config.toml
num_hidden_layers = 10
num_key_value_heads = 2
intermediate_size = 640
positions = "rope"
rope_fraction = 0.5
qk_norm = true
bias = "none"
tie_word_embeddings = "early"
init_std_qkv = 0.0372
init_std_up = 0.0372
weight_decay = 0.15
lr_head = 0.00719
decay_shape = "linear"
train_tokens = 117100000
max_steps = 7148
Each number is 500 + 25 x the weight over its row's rms, rounded and kept within 0 to 999. Layers, rows and columns count from 0. Numbers have three digits each. The size before them is the row's rms in percent of the matrix's.

# layer 7 MLP down (transposed), 640x160, rms 0.0367, rows 286-297, columns 0-79
098:521458511484544502490476502555503523492543489512536534527448475478500471538521520495499506501512516483463528546517495485512503476512471532520524503478541504518516492486490490508506499461559522476507501485507518480476454507478495485484518532
115:468548560471547498513486507476504459521511486516524519477476502494494527494520522491507528480461504511497469476534485498503491537480508499487463512527457484556504475505473487491494483553521505484495472508528531489502495464517487490511547516
086:498521488510521471503507517526466541504505506486489482496467474517498509555478481491492519533522447517508459474491466520512489469471515520511463509517502492456519516505468517485527517516474492522485494543499530482517488493495491499489465526
105:521484502499541512498504501523530485528503502532519491526512510481512553529508490483515550506480490516466457484538536506521517501530495529503517495514547522510493517523524486483471502493513523528498462510538492504530539491504501523462494534
098:473503452493501484511494493450514478535482457528526478511474545471483534512500531509518557479464538476507511520544505508451485496508505499512521463525531481505539458513522500459467465484438479485499483495533505522510468468495446518479539529
100:525474512538537545438505496514491546505480465495510464511500506503493523527460509521521494513534530468506524472491504528504485497490504507487502507496493482492534458505502531501512428508523499503476460480480466483483487510510482541538476526
107:506500475473450515505527461503529501549521480507532480506508545516483498516486507503507483516503453494554521478532508507503451553503505472482562495469510531473493493489525491549484506480523496497488534460457507492479508451479545483513508494
109:521514503503494555497451500497455495505443442531512530479498502522463512477513508487511484511492472485528503511489463489515501489556516507521452476449481503493555532522441543491507480537485476490495494532484475523492501530508483474525506487
096:499496506530493535491484508471506521462523497491519493509495446476491474482456441471486519464536484506507488497466492500520523505543531500477529486486507515451486503474525504487488500473471497525490523483515515503470477464424494492471521516
104:483499503514476487409490528498504502517497495478535485485486530510488519496462488483459476545508530457505532493480493544501513485508500526487482503498506526503501503494517495479487471499488460516492501480518494537504466538515512534532519515
100:490486500578524495456498490508548464529500478539507491521494475485519504489526491521510496506492478487515467547519448521473547521490549479521509477492537551469528498497530500480481515484505491482516487490509517525548492516509517525473491468
093:521504484514489470503460453489468505511510514543497484480524473498461474496548467524480470477507482477531480512494547527530533494516529507505520547493490485468466498519477511549473482533485539452524460481477502464497464481531499443472486480
# layer 7 MLP gate, 640x160, rms 0.056, rows 287-298, columns 0-79
112:506475482493473519517539469485570487485472502482501486442489483496520469501491481550508489509475532524538458535525506558490477544487496529497504498504517484511494488540532500493523506488492495487515485470460483485509526495526475505476480489
096:527536508545475521501511529502472532533471497523532516478494504492478518504461532482513522518460486521450469485510513507520486520534527476487522512488482541500489493459459538517473453505462527529491510507550484457475486480507501489482485530
104:528498520509527489537487485535532518512486503476490487523521495515504505536453537549467545501440523523531470473506507505484488570515512474495496461470507547475543478490484520449509493534500517495498446500509472464508494522536497545514507506
101:432476466490517495502496467499502527465465493510475474557476480507505479550495484479459515503471510475526482491498494504508533489501527521516470475486516486469482548501524504527510497540467493525452498471481496494489525530504527465436519480
098:518492492537522545538484464523478492481537536493530490481553532494498527463512512510499501468503456481466500500459469491516533457513532518518470540549552488497469501468516498463519477509473544503504508512527550514503472485503454507484490512
108:482484482487461517485514496486519532494478482502482473508496451516490523491449494504519468520541483521476470462534528507498506474520490535488495499549469519480480503497517485520509495541550510496539478479502515506516474473503472488480497497
107:496496507519490537505460518510497514474491484536493508500496511506481473511455476520537518467493514510463528478497527518484508504524475531512514535542506516507550489522462502483552538474535473534498473501464493500516463515522523486495486519
098:486478500514522441489521503450460483531482479517522465524516525509484469491527492502516490536482490472487483461466505490520517492495492479478549498494495474511454510530514496552473546529506531520519505500516537498490463505449450535496513481
103:490537456520479515504520478488523499497469472522472523494505490497496486467486488522506522545484513490463494493483479524532466489502451503483492546537488460511502460480520474514516514519485505524484508472548530494528525527500489548542478533
104:454499498501506424539466522470488513518539476489498498500510490509536490502525499511460486474508480511541523504515530485502493458484488494478464508499482490514491471472491536488473532486534523550511530473516553525517487504496466469491449482
099:489522528500465492522510510501537485522489498527536498499510475520501511496508509534500467506472461495530541513533540480445524495514524489507501485474483535542471493510500530496482527536493529422527491453477532467519480503495471514478473539
101:514504532492487496483487473494453534488454494461481456544477558513482508514496554471512499507540509485500496500475491510486534463474462477492468488516477467539475482496520506463523527548507536537480498533512491493498480489470498515461500512
# layer 7 MLP up, 640x160, rms 0.0527, rows 287-297, columns 0-79
109:524486478527542524525476490537491484480531530516565527484518530535481500512471455514526502469519488456514506526484519486496484512454509477477517517499509495468516546502501497519470523493492503472522519506481521526460480475454488508531487482
099:507528467507462516507490534483504479512477482538520513472515509450476514477494498488483504525511506513508479530543480498529479512477530458505534512486487517489522496458484486511445519466464477554520475534509495458460505504479529455554523485
104:441485491460494488466492517514518487474506478502459465518513498499510488512488484532525513511484563516512511468549509519520496471525490528479463511496480471491472491483501551529533546494488484470497513477484487544512519539496530499500538504
099:533556514456499458479454553512477458504497536475489496485514496539453503461502522460544471487474497504514545476491515502551485445511513479473495548519484525509473526554474481531507540515526488513496538500527486499563519520535496515482493473
091:522494463521482469518467513518495512522505505471480474534528549514536482514510477500552509474488505513511501485472472519479492451468526506474481481545456491507503458507489466515501464476483476490505503536482506537489477487482480486494532527
101:515465505483516497499504508476510495544499541544513479464513491520480449518471531463493526538533507488528507520508497459480517486554480543492512516506478504504498538510506503448459499496480498510532492499522474508523460497559491487523495516
105:479523533512491482514506484514469502483463489480489470460518485532531526522527468491511447486490490476459481443497522507478500518510533492466513517433507447504520538494468521485562496499476510512430515496510492466524553534465530488479539506
094:520523528472512442515450500498523507556534492508477517522516512492481450493521562548507506484488534515482482480521529486445494524497465467465500503523504523567477480504476490476467542501511506486540500520521522490516469456523497527506512471
103:468498452534492531519489453464500500512490514467481493491480472509521500501532520484478490545485500500504468514466537492507510511479459514495522504513429527497441532521489466479526471477523519496563505524498541469479478452519495503507490530
092:505519492467472522489504511516499533477458508470503543472478490515439517540483521503472493478468525463488519489488470508524494529471515515496526494515501483496485530459495462469507469500503533524442554518521496464522483526537555511512497514
101:467520481544497465504455485479507478492465469526502449513512487484532454497495567527505486468509452501468466491521501521461500490510464501518540474446484514515490493460472480474511479518474549475544518478502531488534492532513491492516531484